Each number is 50 + 15 x the weight over its row's rms, rounded and kept within 0 to 99. Layers, rows and columns count from 0. The size before them is the row's rms in percent of the matrix's.

# up: layer 6 MLP up, 2560x640, rms 0.0483, rows 256-298, columns 80-159
# down: layer 6 MLP down (transposed), 2560x640, rms 0.0409, rows 256-297, columns 80-159
up256 118:44 34 49 79 60 37 76 37 39 59 36 58 58 35 51 65 59 48 54 61 51 49 62 40 39 63 51 59 43 38 48 52 46 34 39 53 47 62 62 61 76 51 59 41 83 52 33 61 78 48 29 59 55 72 34 43 51 35 32 43 33 30 78 42 41 45 29 29 54 44 40 38 64 59 47 68 53 73 40 44
down256 125:62 55 51 38 45 34 63 45 53 52 07 61 43 51 25 45 10 67 76 51 30 54 49 35 48 53 47 53 28 52 69 57 65 50 56 40 49 39 45 58 36 45 43 41 49 45 65 38 38 37 35 41 52 29 44 52 53 36 21 74 51 78 61 49 38 54 40 24 46 59 63 74 55 47 47 40 44 48 44 30
up257 107:57 42 77 55 56 53 34 40 43 35 51 36 47 38 33 48 52 53 57 55 57 64 92 65 32 65 55 58 30 37 57 65 28 37 45 65 43 66 53 41 44 50 72 37 54 71 25 61 56 58 48 82 74 58 53 25 48 44 32 95 50 44 45 57 51 63 36 74 42 46 55 70 46 55 39 53 33 49 55 44
down257 104:40 58 44 68 36 43 69 43 39 59 47 62 67 38 44 14 23 42 54 48 57 61 16 26 47 52 37 46 58 37 56 49 87 58 40 67 40 20 25 70 43 39 58 53 54 45 67 68 39 70 33 63 76 32 54 66 34 50 49 53 42 51 50 58 62 70 18 22 61 39 90 35 41 63 59 56 45 62 76 49
up258 086:55 82 27 51 40 45 72 40 50 48 49 68 61 50 78 47 44 65 36 67 56 53 35 43 25 41 56 27 47 48 45 63 51 30 40 53 53 45 71 35 72 36 45 49 72 88 25 85 52 65 51 81 54 66 45 03 74 41 60 38 38 38 24 40 75 57 44 52 58 41 59 50 63 35 52 45 50 52 42 53
down258 089:67 61 49 21 52 58 36 64 51 15 39 45 50 33 56 64 48 42 68 25 79 54 68 48 30 58 41 50 51 26 68 82 70 47 47 14 41 72 38 53 44 71 54 50 53 41 44 34 65 46 28 61 31 71 50 54 21 49 27 67 48 69 68 76 36 54 16 54 52 66 17 62 48 21 74 44 34 32 69 55
up259 097:50 46 69 57 71 72 45 66 85 66 49 56 28 58 49 31 60 48 48 49 37 51 51 76 36 33 28 50 74 58 53 52 53 76 51 53 53 52 36 42 54 41 59 54 51 41 59 71 31 63 44 59 62 48 57 41 53 69 53 42 32 37 60 46 49 61 47 40 58 76 25 91 51 48 65 54 52 51 16 49
down259 083:48 42 58 58 46 54 55 41 50 58 52 73 44 54 59 52 54 06 38 49 66 66 51 64 59 46 56 61 48 52 44 60 66 45 43 55 45 45 46 51 36 37 57 46 60 53 50 63 53 36 51 31 25 53 52 40 62 73 42 51 54 49 65 60 47 49 44 54 99 63 38 45 31 25 50 39 46 40 37 38
up260 094:51 81 54 40 51 50 73 51 46 65 40 53 53 45 61 89 46 42 69 33 67 29 70 81 37 55 18 48 87 55 64 66 46 55 46 67 30 48 37 69 42 53 76 46 52 44 58 43 77 73 60 31 43 47 56 32 82 34 32 66 70 32 40 76 33 81 13 71 52 67 41 42 48 48 39 68 69 62 74 67
down260 091:60 31 53 45 70 57 32 34 67 54 67 47 52 56 69 72 38 51 69 52 53 61 77 32 46 38 49 68 69 62 26 38 69 51 68 44 48 55 52 61 40 55 43 41 39 41 47 17 64 75 56 54 35 85 70 26 23 43 52 41 37 72 36 57 65 38 51 73 45 48 33 42 44 74 59 32 52 69 15 69
up261 100:57 67 49 46 61 67 61 59 62 65 78 44 46 20 39 54 42 37 54 50 21 49 58 44 60 43 53 44 60 46 42 56 51 38 41 64 69 55 59 68 37 31 68 47 46 41 49 66 36 44 31 37 79 61 48 56 28 56 15 34 40 42 31 62 25 84 40 02 46 99 58 55 44 55 50 52 34 41 54 49
down261 102:51 67 62 33 38 59 43 47 31 49 75 65 33 46 78 41 40 70 50 53 43 49 35 28 67 29 56 18 59 18 55 60 51 36 63 27 53 55 44 60 57 41 57 36 75 68 32 57 74 63 72 34 47 26 43 18 72 41 48 53 52 48 26 37 49 21 67 60 32 00 73 61 66 60 47 35 73 50 58 60
up262 089:35 38 43 35 39 75 48 44 45 56 68 49 45 33 67 46 53 56 61 75 23 65 71 45 56 48 83 45 07 65 66 43 58 63 50 58 84 58 67 55 60 67 73 66 70 54 18 25 32 55 74 37 46 58 37 34 42 56 82 55 59 21 65 38 36 56 42 39 51 37 33 40 47 17 55 46 64 56 54 34
down262 097:57 60 50 53 47 41 44 33 70 78 38 69 49 53 49 63 62 54 43 39 68 54 28 46 40 74 59 65 48 54 82 86 43 41 49 56 06 49 50 48 36 45 51 49 31 49 47 71 49 55 51 35 55 59 74 53 52 51 54 22 52 83 32 20 38 54 33 58 55 45 51 56 55 40 72 58 39 28 60 54
up263 105:44 64 28 27 60 48 66 39 59 69 69 26 33 59 53 48 56 68 71 38 46 44 42 64 32 69 26 24 61 27 38 15 27 35 40 26 60 44 64 28 45 55 32 43 47 76 59 26 71 44 54 60 47 53 60 44 55 44 49 63 51 33 58 47 54 61 25 40 46 61 26 55 60 39 55 31 26 31 71 52
down263 103:72 41 32 38 50 65 41 50 22 30 83 52 58 67 64 42 55 63 44 54 48 41 78 31 35 50 59 59 51 65 37 58 55 55 56 58 45 63 47 50 64 55 43 45 36 61 58 18 33 33 48 62 50 41 45 36 31 42 52 77 60 45 43 61 32 48 28 48 75 46 48 63 23 83 48 47 69 61 38 50
up264 087:38 67 18 81 53 46 53 15 51 55 31 78 57 53 65 62 46 49 53 71 47 58 37 67 53 35 43 58 51 41 26 24 45 21 33 55 49 52 36 57 80 48 52 61 65 56 49 46 68 54 38 36 58 57 64 19 55 89 61 56 42 49 60 52 40 37 36 35 50 67 56 38 41 60 55 52 50 70 47 61
down264 083:52 60 47 34 15 34 42 65 66 36 79 50 51 62 38 42 55 73 66 66 51 42 65 46 56 41 32 32 50 54 53 23 39 45 50 55 76 36 21 48 37 70 59 52 39 49 72 43 46 40 33 41 55 72 30 43 29 24 64 43 23 44 47 74 73 57 39 27 40 44 32 69 34 50 64 68 39 37 62 78
up265 104:32 70 67 64 47 44 60 37 68 55 45 71 59 35 38 41 29 46 72 49 49 43 83 60 29 56 41 51 78 41 65 68 32 08 29 32 34 41 42 66 42 41 40 34 35 50 62 71 54 25 43 54 49 11 48 33 74 49 46 47 74 60 54 25 31 41 37 46 49 73 52 94 39 55 56 55 38 48 51 59
down265 102:38 69 27 27 67 53 58 34 65 53 61 62 30 41 40 60 42 52 65 61 42 58 39 22 43 26 76 58 78 42 42 42 47 75 47 40 24 37 60 15 67 59 59 40 35 52 52 49 42 55 58 32 50 69 56 34 46 40 59 61 62 66 43 69 64 24 57 54 39 62 26 30 34 80 29 51 29 26 69 44
up266 107:26 48 52 60 50 34 92 45 09 63 52 81 72 44 58 51 69 61 59 48 69 25 45 53 57 64 48 38 40 47 53 35 60 51 62 57 29 60 39 46 59 44 35 56 70 26 26 59 39 40 73 56 78 32 69 60 30 58 61 49 56 45 68 43 57 65 52 61 39 51 51 38 46 35 65 35 40 63 50 65
down266 113:28 64 35 53 54 71 49 38 30 76 28 45 61 50 60 79 93 38 40 65 49 66 23 60 53 32 50 48 54 65 55 52 54 37 53 47 34 50 53 17 41 27 28 75 46 46 43 40 40 54 54 22 53 71 53 59 51 57 76 30 60 54 63 51 55 61 47 63 51 25 46 33 59 53 26 49 48 36 65 28
up267 095:50 47 58 62 41 60 60 62 63 70 65 69 41 50 44 55 63 46 49 48 58 46 63 64 32 63 39 55 65 42 59 43 49 42 60 49 65 41 34 32 51 36 48 57 32 49 75 46 23 42 41 54 24 45 43 56 52 74 31 79 85 38 67 19 64 46 32 44 48 73 45 39 51 23 57 43 50 30 51 27
down267 087:65 33 38 36 32 87 40 19 41 34 39 50 63 39 31 32 52 49 66 26 80 60 68 55 54 43 41 54 47 61 27 61 41 21 41 58 58 57 72 44 73 57 52 40 77 53 40 52 56 41 64 54 71 56 84 44 64 69 56 41 25 77 45 47 44 71 72 83 66 43 76 49 37 44 30 71 70 40 64 31
up268 097:48 51 52 23 89 62 27 55 45 57 33 74 41 34 56 61 28 28 18 62 67 38 51 62 46 73 41 43 56 75 57 43 50 37 69 58 57 03 34 44 43 44 32 51 45 23 45 64 54 28 38 43 54 47 50 47 57 47 31 55 60 78 49 40 31 75 43 27 49 54 39 52 54 37 68 52 33 44 28 77
down268 100:57 62 73 23 45 58 57 67 59 41 50 33 33 48 54 22 41 44 62 28 67 44 53 46 43 27 50 57 46 43 53 42 63 54 29 53 67 33 56 42 46 59 79 42 40 22 43 46 39 33 35 57 42 30 30 61 71 62 43 41 76 62 55 25 22 79 53 39 53 54 68 71 39 60 81 61 38 42 45 44
up269 120:30 61 28 64 52 52 52 35 47 58 48 59 63 59 80 56 48 55 57 76 21 67 40 57 73 57 30 49 69 42 62 52 42 63 46 67 36 53 59 14 71 36 35 45 37 48 40 49 45 61 65 60 77 55 42 42 40 58 44 45 55 40 40 47 75 61 54 27 53 53 34 39 54 27 44 49 71 81 33 62
down269 126:81 38 80 31 44 49 41 58 52 34 81 75 35 66 49 46 72 71 59 52 46 47 80 18 56 56 45 43 39 23 40 45 63 53 47 41 19 49 61 29 52 70 34 73 18 52 62 37 62 37 72 70 58 58 54 41 52 55 61 74 46 90 50 75 60 48 45 43 38 23 56 27 62 56 27 28 56 43 46 60
up270 108:31 50 40 50 57 63 38 56 70 58 41 79 35 65 55 72 59 41 40 69 32 50 48 56 64 41 45 33 66 20 44 32 31 49 61 71 48 41 31 40 48 47 34 75 49 45 20 71 40 38 51 47 52 67 35 52 62 39 41 52 53 61 35 54 22 64 48 39 45 54 44 35 83 43 62 41 50 76 50 81
down270 103:43 57 59 43 57 47 45 16 40 62 54 56 13 61 59 59 27 60 51 50 73 37 72 55 47 70 41 48 54 49 37 54 16 33 62 45 55 48 58 63 49 65 42 25 26 37 44 46 69 29 21 80 32 52 65 55 60 43 56 48 51 75 34 33 61 52 34 45 66 39 66 28 31 29 47 18 66 55 47 49
up271 092:45 70 50 52 47 69 72 54 39 56 69 62 54 33 77 42 56 66 73 52 25 64 37 44 60 70 34 24 24 61 42 62 49 48 35 49 35 47 68 35 51 44 47 33 66 49 29 80 30 36 58 68 51 54 57 57 25 61 26 12 48 47 34 56 17 61 44 16 56 79 52 48 62 48 52 51 31 21 61 61
down271 094:23 44 70 34 23 24 36 57 51 51 64 56 22 59 68 37 22 36 68 36 68 47 54 36 56 54 70 64 65 45 99 46 53 62 51 23 63 33 44 59 55 45 66 57 55 39 37 57 67 52 80 41 47 25 51 31 82 39 49 60 56 48 42 11 47 31 56 73 60 30 62 40 60 43 42 62 44 53 69 66
up272 101:38 68 39 23 70 46 59 49 45 66 38 37 62 09 57 53 52 46 45 20 34 50 62 70 39 69 56 40 36 29 58 24 33 63 35 67 27 41 65 48 48 29 34 66 43 50 42 34 34 04 73 43 57 40 44 52 30 31 69 55 42 16 56 46 53 45 60 47 45 90 52 55 62 45 45 74 44 58 48 38
down272 097:58 51 27 32 52 57 51 77 72 45 48 49 44 40 30 49 69 59 59 37 75 55 50 22 86 54 58 46 57 41 49 82 73 68 55 60 51 65 59 73 29 34 50 35 18 48 74 32 56 35 71 54 45 24 43 46 48 30 62 70 65 47 32 45 36 31 55 71 49 72 39 83 74 75 73 46 56 38 27 45
up273 103:23 64 57 70 71 65 66 52 55 61 46 49 61 56 66 72 22 51 55 54 51 36 52 55 50 59 10 66 21 33 62 72 50 53 54 36 41 59 84 52 42 68 35 48 51 59 63 57 45 66 36 60 70 39 68 46 50 64 41 52 56 69 41 33 37 73 60 35 51 60 45 62 59 44 23 76 59 54 53 12
down273 102:52 27 36 44 41 35 62 64 54 21 67 48 72 29 33 52 47 38 71 59 78 42 44 49 63 65 65 41 43 93 45 63 55 44 38 51 62 27 46 56 52 33 71 55 55 31 67 66 46 00 42 71 34 35 55 44 45 34 57 60 56 49 64 76 50 21 45 66 43 89 51 39 53 65 92 32 48 28 49 49
up274 101:56 55 08 27 34 63 39 56 63 39 71 27 58 56 36 56 27 62 29 70 48 52 50 46 33 33 52 29 57 80 56 23 59 50 46 62 47 79 30 56 30 41 48 50 55 43 38 46 41 70 51 71 50 86 58 48 44 45 57 52 57 60 49 49 66 75 50 76 48 52 56 25 41 15 20 20 49 63 27 67
down274 099:51 59 44 76 42 45 91 16 56 62 53 49 66 59 00 58 57 65 45 48 63 21 49 55 28 55 50 39 53 63 34 78 53 51 44 39 42 22 56 39 60 61 55 67 39 53 57 49 50 98 31 32 86 50 22 52 26 63 61 77 53 39 49 34 58 39 69 57 64 39 77 42 55 60 44 23 59 72 77 61
up275 094:60 45 50 59 65 94 56 53 30 54 44 67 43 52 34 56 49 67 71 64 42 37 36 71 86 49 65 61 27 56 39 81 47 46 44 49 67 54 57 51 52 44 35 76 33 39 26 49 42 44 49 59 36 64 59 49 76 45 58 63 30 69 48 60 36 55 58 43 49 37 33 47 63 56 37 56 42 59 34 51
down275 101:43 43 50 42 59 35 55 61 42 41 67 35 56 62 46 43 53 76 33 32 44 72 67 40 30 35 47 39 53 31 74 46 60 58 63 42 48 55 26 65 50 26 40 65 47 36 39 22 58 45 58 48 73 38 38 51 63 48 58 50 70 65 42 47 74 38 54 34 39 52 45 44 36 51 44 56 40 45 52 58
up276 099:41 55 65 32 69 56 61 27 69 45 63 52 32 36 40 49 44 50 49 73 20 59 82 59 32 58 48 39 52 36 56 42 72 84 42 39 38 61 55 53 64 41 22 33 52 13 58 55 42 36 58 61 76 25 35 54 48 44 58 62 67 29 26 09 88 65 55 29 45 42 51 56 54 25 49 35 54 48 16 63
down276 091:71 46 42 63 59 52 71 68 39 45 46 46 37 58 62 34 38 58 40 56 65 50 25 30 51 63 14 63 52 47 43 49 48 49 50 46 59 45 57 66 51 67 18 61 53 29 50 41 30 46 33 45 77 47 39 49 25 56 45 47 66 34 23 38 34 53 47 62 74 38 54 59 55 61 59 55 59 54 27 51
up277 103:53 46 57 57 67 65 52 62 71 43 51 40 36 60 59 39 68 43 50 31 38 67 51 77 26 84 49 56 47 26 52 48 54 41 42 51 53 78 12 42 75 57 52 47 56 78 46 51 28 43 46 63 47 42 40 45 58 53 33 52 48 50 54 19 33 86 33 42 50 73 38 53 64 32 50 36 32 50 27 46
down277 101:68 39 52 67 47 48 44 40 52 60 27 49 45 39 80 57 27 49 50 82 48 56 47 00 53 48 78 15 29 52 49 49 50 16 64 62 88 47 86 55 28 52 50 59 56 44 58 68 68 62 51 62 75 37 52 46 78 26 78 28 79 41 44 37 50 51 60 51 51 32 60 57 54 45 33 56 61 30 56 41
up278 093:53 40 42 58 42 60 45 51 44 46 50 64 49 43 60 30 26 57 38 43 59 33 41 62 31 36 51 46 40 30 37 42 24 42 18 52 52 42 63 47 57 51 34 64 57 29 28 45 65 54 38 62 43 31 67 41 42 41 76 60 85 33 27 48 57 84 46 28 51 41 18 36 61 23 65 33 42 71 38 55
down278 094:62 55 47 31 50 44 32 49 58 44 55 50 51 82 88 74 79 51 49 41 45 60 58 31 74 18 61 61 58 51 62 65 71 59 67 57 47 54 44 37 40 15 60 39 41 41 62 40 37 49 72 72 48 68 54 35 20 51 36 34 41 35 54 56 71 80 26 43 58 55 81 47 26 50 63 49 66 42 17 34
up279 096:56 51 43 19 32 62 51 47 54 29 51 45 65 57 52 39 56 49 61 32 55 14 43 59 72 34 71 52 62 54 29 38 64 29 40 54 71 43 65 44 46 51 22 61 58 38 41 38 51 57 49 52 50 67 84 56 42 46 29 45 34 34 58 51 57 45 24 45 49 67 30 49 75 51 50 48 38 55 30 68
down279 103:44 39 35 53 48 25 95 47 48 50 54 64 61 50 44 60 61 64 46 24 42 50 40 22 75 42 40 32 49 51 41 43 49 62 62 52 43 67 40 44 43 28 45 54 69 35 55 23 30 48 48 50 49 35 45 56 65 64 37 43 61 69 62 64 54 40 52 55 47 72 23 50 56 50 42 60 43 54 60 27
up280 103:55 50 22 42 76 38 31 42 19 35 28 52 41 59 60 37 48 57 58 29 47 53 39 58 45 63 36 53 55 74 62 53 47 36 57 30 51 76 74 53 78 39 63 34 39 29 58 33 59 54 69 33 70 17 48 41 82 23 48 70 47 23 31 40 30 58 38 60 43 59 58 66 70 29 55 64 45 43 27 44
down280 104:53 24 44 65 33 58 50 54 17 65 50 52 45 61 49 67 25 57 30 62 26 32 51 42 45 54 44 58 21 53 53 55 39 52 53 61 36 50 61 59 59 42 40 48 65 42 65 74 49 59 36 43 47 74 53 50 43 54 45 02 47 50 35 31 76 74 49 45 39 00 42 40 46 42 15 55 30 46 78 43
up281 095:55 48 37 53 47 44 49 49 51 73 63 42 53 43 25 60 47 62 66 50 49 43 56 52 75 37 30 32 35 55 48 65 73 58 63 53 31 34 34 37 41 61 43 53 64 41 50 54 21 39 65 60 32 40 47 36 49 45 75 86 56 61 40 66 44 63 51 81 49 38 42 27 40 33 32 40 52 58 77 41
down281 091:51 59 81 59 63 63 67 41 59 59 20 42 45 58 63 28 74 37 31 61 48 59 72 21 39 58 51 46 64 43 62 51 54 60 54 66 13 47 64 29 24 54 51 41 40 22 50 73 59 50 75 54 42 41 52 63 42 68 45 62 37 21 74 54 53 39 81 52 63 37 19 38 60 72 74 58 32 44 59 41
up282 096:26 44 45 53 21 52 72 43 21 62 49 63 41 70 51 54 46 72 67 50 47 56 43 58 57 59 56 30 44 24 71 56 64 50 22 31 37 52 62 44 56 37 42 41 36 30 49 72 66 53 45 74 39 56 49 32 70 25 56 57 78 34 54 42 55 46 47 34 55 29 45 60 59 58 58 43 55 37 30 56
down282 094:60 46 38 51 65 40 49 56 51 55 46 38 55 63 59 52 55 30 74 53 41 41 69 44 49 54 43 59 63 68 39 25 48 50 88 46 60 64 22 44 50 62 43 50 59 58 35 43 37 48 60 43 64 56 74 43 21 53 21 31 51 34 79 49 56 56 54 72 47 43 60 35 61 61 63 39 36 79 65 54
up283 096:35 54 53 23 55 33 91 46 58 61 34 61 80 61 38 39 48 45 37 24 31 34 33 60 51 72 61 35 53 52 76 36 33 64 38 64 74 55 51 83 28 48 55 54 60 78 25 87 54 51 35 67 68 25 60 47 37 59 67 28 73 32 17 69 75 85 42 41 42 52 68 73 63 62 46 54 67 66 42 38
down283 096:55 43 50 34 37 46 36 33 24 51 46 60 60 19 41 36 49 57 40 51 53 36 48 54 49 50 68 33 53 43 74 34 38 72 62 71 60 53 59 34 65 33 62 70 61 26 63 31 73 40 64 59 47 48 65 52 25 51 39 69 39 91 66 53 86 50 49 47 43 54 71 54 52 63 51 67 47 79 35 51
up284 101:47 63 54 53 61 68 69 45 57 45 31 58 42 29 67 53 46 52 75 64 50 51 66 46 52 61 59 64 45 54 81 61 36 39 79 39 82 70 61 53 44 34 28 25 50 35 36 61 73 48 73 48 62 47 57 45 86 35 39 53 51 62 54 18 29 46 31 40 50 49 36 47 66 81 40 59 56 36 58 35
down284 100:70 31 36 65 63 74 44 70 18 33 47 59 60 47 36 34 39 67 66 65 40 45 57 50 44 53 46 46 71 47 41 87 41 49 80 52 36 65 58 15 30 44 63 56 43 23 81 60 60 64 26 64 66 65 44 67 38 36 49 42 50 62 31 49 16 49 48 52 51 48 63 44 66 45 31 68 22 46 72 54
up285 106:33 66 58 45 68 55 51 40 79 60 59 71 43 49 60 52 48 47 56 57 68 53 42 48 55 48 38 73 36 63 45 67 30 60 51 35 36 54 61 61 45 55 69 41 55 67 57 80 57 22 77 23 53 17 59 51 71 22 60 72 63 59 52 30 55 46 61 50 49 50 22 67 60 64 37 57 44 43 80 37
down285 107:29 39 54 47 34 46 73 92 46 50 80 60 26 42 29 53 70 39 46 37 39 24 68 39 42 54 53 79 56 25 56 62 15 57 55 27 40 48 37 56 29 59 61 54 46 53 68 63 29 56 26 43 40 47 67 44 58 38 51 68 49 36 51 69 51 47 53 70 52 50 50 57 63 45 44 47 57 60 40 31
up286 095:53 56 52 48 34 60 90 41 62 42 53 36 67 50 56 22 55 66 73 46 47 57 52 59 43 51 50 41 77 61 39 54 57 65 36 43 37 39 50 73 77 47 70 41 37 36 41 49 51 57 31 50 65 00 27 49 51 47 50 75 54 50 39 56 58 73 47 36 50 48 52 52 73 35 52 46 37 68 59 52
down286 089:56 80 57 48 82 65 41 39 63 50 39 22 49 20 70 43 59 52 84 48 64 46 66 34 42 60 36 66 60 63 41 33 36 51 54 31 73 54 80 56 29 11 17 49 62 64 31 47 53 40 59 42 49 40 54 24 43 39 37 57 75 29 37 57 58 48 50 53 34 59 50 50 56 36 46 35 57 50 42 42
up287 092:32 54 43 63 67 31 51 61 75 50 45 64 62 65 50 36 43 85 52 70 32 48 58 73 60 57 58 38 50 46 71 71 35 60 64 55 56 35 10 68 59 40 62 45 56 67 60 78 40 57 52 99 71 57 66 51 45 48 60 24 76 53 22 35 52 47 38 62 51 54 49 63 70 40 33 59 58 67 62 44
down287 093:72 30 38 65 62 43 48 32 78 69 43 53 44 37 20 58 62 53 58 35 56 22 35 54 53 50 44 58 54 55 60 75 48 87 74 69 46 59 51 64 41 39 48 51 53 54 60 57 65 43 61 43 47 65 36 48 46 31 67 52 40 50 46 33 49 50 72 50 62 51 54 49 81 49 45 46 39 44 53 47
up288 095:33 53 21 48 55 63 50 44 53 63 61 63 58 52 41 40 42 51 68 42 24 47 04 65 61 48 50 57 29 35 60 55 60 46 46 40 58 73 67 55 66 30 46 45 53 64 36 56 52 39 10 42 42 52 38 52 64 56 15 41 44 37 42 62 36 54 18 78 51 52 58 71 79 36 59 41 24 31 41 54
down288 100:60 61 57 41 50 16 49 41 72 24 57 59 88 70 27 69 52 53 41 51 40 62 61 65 40 55 66 19 36 41 56 47 34 40 45 55 38 53 46 63 40 51 62 33 43 74 58 12 49 41 63 36 60 35 62 47 39 59 56 53 62 55 46 67 28 71 40 67 55 28 62 68 71 64 45 44 51 63 36 53
up289 104:61 34 77 58 33 45 32 57 49 45 39 34 57 61 58 47 58 42 61 77 47 69 38 53 55 53 53 57 27 34 57 35 35 39 60 41 35 32 22 45 48 65 65 73 46 48 47 56 46 55 70 49 33 49 49 71 05 60 56 73 59 46 50 52 69 62 51 41 45 62 56 39 52 35 41 50 46 59 19 52
down289 110:15 17 23 43 50 69 55 49 43 53 67 78 39 59 59 41 39 48 71 69 27 63 19 24 83 45 88 35 45 37 55 35 59 55 54 60 40 62 77 42 71 51 36 49 60 12 24 65 68 39 67 40 17 66 45 80 41 40 55 58 88 37 63 60 29 36 52 20 32 46 76 41 82 80 46 50 55 52 39 58
up290 105:65 32 87 64 76 64 68 32 37 77 59 63 79 46 50 51 68 55 61 82 23 38 46 50 61 59 37 33 33 57 49 68 33 42 47 78 72 62 69 52 63 39 64 51 42 35 45 67 38 33 32 39 47 63 51 58 20 62 58 41 57 33 38 36 60 62 41 10 49 45 35 54 48 27 68 57 33 40 48 66
down290 102:52 68 46 37 42 41 35 68 67 62 36 38 75 56 71 17 52 75 43 38 56 58 57 54 31 55 48 23 64 37 44 18 30 58 47 31 50 17 67 49 34 63 42 29 77 22 59 78 48 54 45 39 29 38 58 52 41 56 61 13 48 52 45 48 51 39 59 45 60 60 62 78 45 81 69 53 41 54 53 18
up291 104:44 25 46 48 45 61 70 61 71 55 68 56 44 28 85 56 38 56 64 26 56 63 49 69 43 60 46 53 49 61 30 13 25 73 43 70 45 73 33 48 56 50 73 39 43 73 29 50 50 75 41 20 65 39 74 55 45 62 40 51 63 35 58 61 36 57 24 32 56 65 24 60 60 36 54 54 62 58 51 80
down291 104:42 14 64 58 45 45 25 64 30 53 56 86 47 47 45 49 71 57 53 66 43 60 48 40 75 49 31 68 44 52 39 61 60 37 59 44 56 44 55 39 50 34 53 42 91 16 57 60 38 63 61 61 64 74 29 14 18 39 45 51 54 46 43 18 63 53 55 64 44 31 51 53 59 65 63 21 56 52 54 50
up292 103:40 48 54 65 20 46 56 58 38 55 49 80 50 51 52 59 46 45 70 64 64 47 47 55 39 49 50 66 46 71 30 64 61 54 58 47 35 57 52 45 86 53 75 53 60 30 83 61 65 61 35 39 35 44 38 70 48 30 54 37 76 45 59 31 38 36 46 42 45 47 47 54 44 01 51 58 75 19 57 66
down292 104:54 45 52 55 34 60 42 49 48 65 53 54 51 44 28 67 51 48 45 24 41 60 47 22 51 41 56 45 38 55 52 74 34 46 72 61 40 48 58 62 50 35 56 52 63 41 62 46 84 75 59 09 56 43 63 36 12 49 69 64 29 40 57 62 25 36 62 45 36 49 36 70 58 25 35 60 64 48 26 82
up293 096:32 28 75 40 36 47 43 60 56 44 46 39 59 43 52 61 60 60 56 41 29 41 33 64 52 51 34 46 54 46 51 40 49 58 41 61 56 36 37 70 39 52 43 79 47 51 39 61 79 45 15 79 49 48 58 34 65 47 56 38 60 35 45 53 56 62 48 33 49 57 49 26 65 74 32 57 39 60 55 42
down293 092:68 53 56 39 57 28 34 41 35 31 34 39 40 40 28 33 55 35 19 38 42 59 47 44 57 36 20 32 29 56 42 53 53 70 57 52 52 49 69 30 68 97 66 44 74 29 48 62 63 45 53 63 53 48 30 57 44 50 38 52 56 75 68 67 45 31 34 47 44 30 66 59 45 45 51 28 65 46 46 35
up294 091:56 65 63 53 27 53 51 53 55 44 60 79 65 51 52 63 35 54 46 52 66 56 50 52 59 44 59 53 60 60 48 78 50 52 76 31 51 29 79 55 29 45 23 58 45 20 20 42 36 52 32 52 46 65 56 59 56 19 81 38 66 57 52 45 92 73 49 65 53 54 43 44 24 46 10 29 41 57 53 35
down294 085:41 64 65 20 71 81 61 45 60 50 29 26 62 29 55 41 63 45 62 53 57 53 65 70 61 29 49 30 42 47 48 31 31 66 47 67 46 56 62 47 36 55 34 18 72 54 69 59 22 35 69 40 29 44 71 38 51 61 39 46 45 36 24 55 13 22 32 26 31 36 29 27 42 39 47 35 78 37 41 62
up295 097:45 32 71 59 62 82 48 64 48 54 48 87 41 50 47 73 64 42 25 45 61 39 44 53 47 63 70 51 22 60 50 56 52 75 61 40 59 53 59 51 41 57 91 56 46 51 31 40 68 25 47 40 42 53 66 45 48 40 55 62 32 51 64 31 35 37 39 83 40 72 52 49 63 69 53 48 47 46 42 62
down295 103:64 59 32 58 57 41 73 48 58 58 83 56 47 18 48 44 50 51 69 50 32 52 52 58 43 51 35 32 67 30 41 53 13 63 47 57 46 44 29 30 28 00 27 49 49 29 85 65 37 68 34 39 48 44 32 48 58 55 50 38 56 49 38 45 30 48 50 52 55 65 20 44 35 52 52 70 62 54 63 44
up296 110:53 51 52 46 48 41 72 29 58 35 55 49 74 29 53 53 33 67 68 71 47 51 86 53 50 29 67 32 48 48 29 39 41 34 48 74 60 55 46 28 65 45 77 21 37 51 66 81 43 56 11 71 59 36 45 48 60 26 69 40 63 16 37 74 42 36 51 39 60 71 35 72 62 66 52 45 51 16 68 59
down296 101:43 48 42 57 32 71 55 43 28 63 77 68 45 81 74 90 61 49 10 40 73 21 36 62 54 38 28 64 42 45 42 73 73 68 51 33 43 51 64 67 69 61 49 74 29 43 39 41 38 64 52 49 50 33 65 61 52 71 62 48 51 46 42 31 50 50 63 59 50 15 51 29 43 38 48 48 51 67 29 36
up297 095:40 48 41 55 57 60 42 49 76 38 53 54 59 33 45 35 47 47 62 23 55 48 70 42 23 69 57 45 72 52 32 63 61 62 44 66 57 45 25 60 63 53 41 43 29 76 42 44 64 61 28 57 44 37 94 38 71 40 32 64 44 56 18 32 51 51 33 35 56 61 25 77 38 40 43 41 43 49 33 62
down297 094:60 06 48 68 53 66 65 34 60 75 35 35 37 44 51 26 68 55 67 66 59 40 68 55 58 54 43 53 34 50 54 58 49 44 61 47 51 33 43 52 42 61 62 28 53 60 71 49 41 48 59 42 28 41 54 43 56 45 76 53 70 48 46 81 27 62 53 50 47 21 40 33 31 65 33 61 45 42 48 43
up298 111:45 23 53 64 37 55 32 70 77 35 57 56 34 49 53 72 53 61 77 67 53 80 81 77 57 64 60 61 49 43 65 57 29 37 52 73 57 37 29 47 59 30 64 52 47 57 49 53 30 66 61 38 60 31 25 52 52 09 33 41 70 50 62 82 36 71 26 62 50 36 44 50 46 37 26 47 61 60 51 71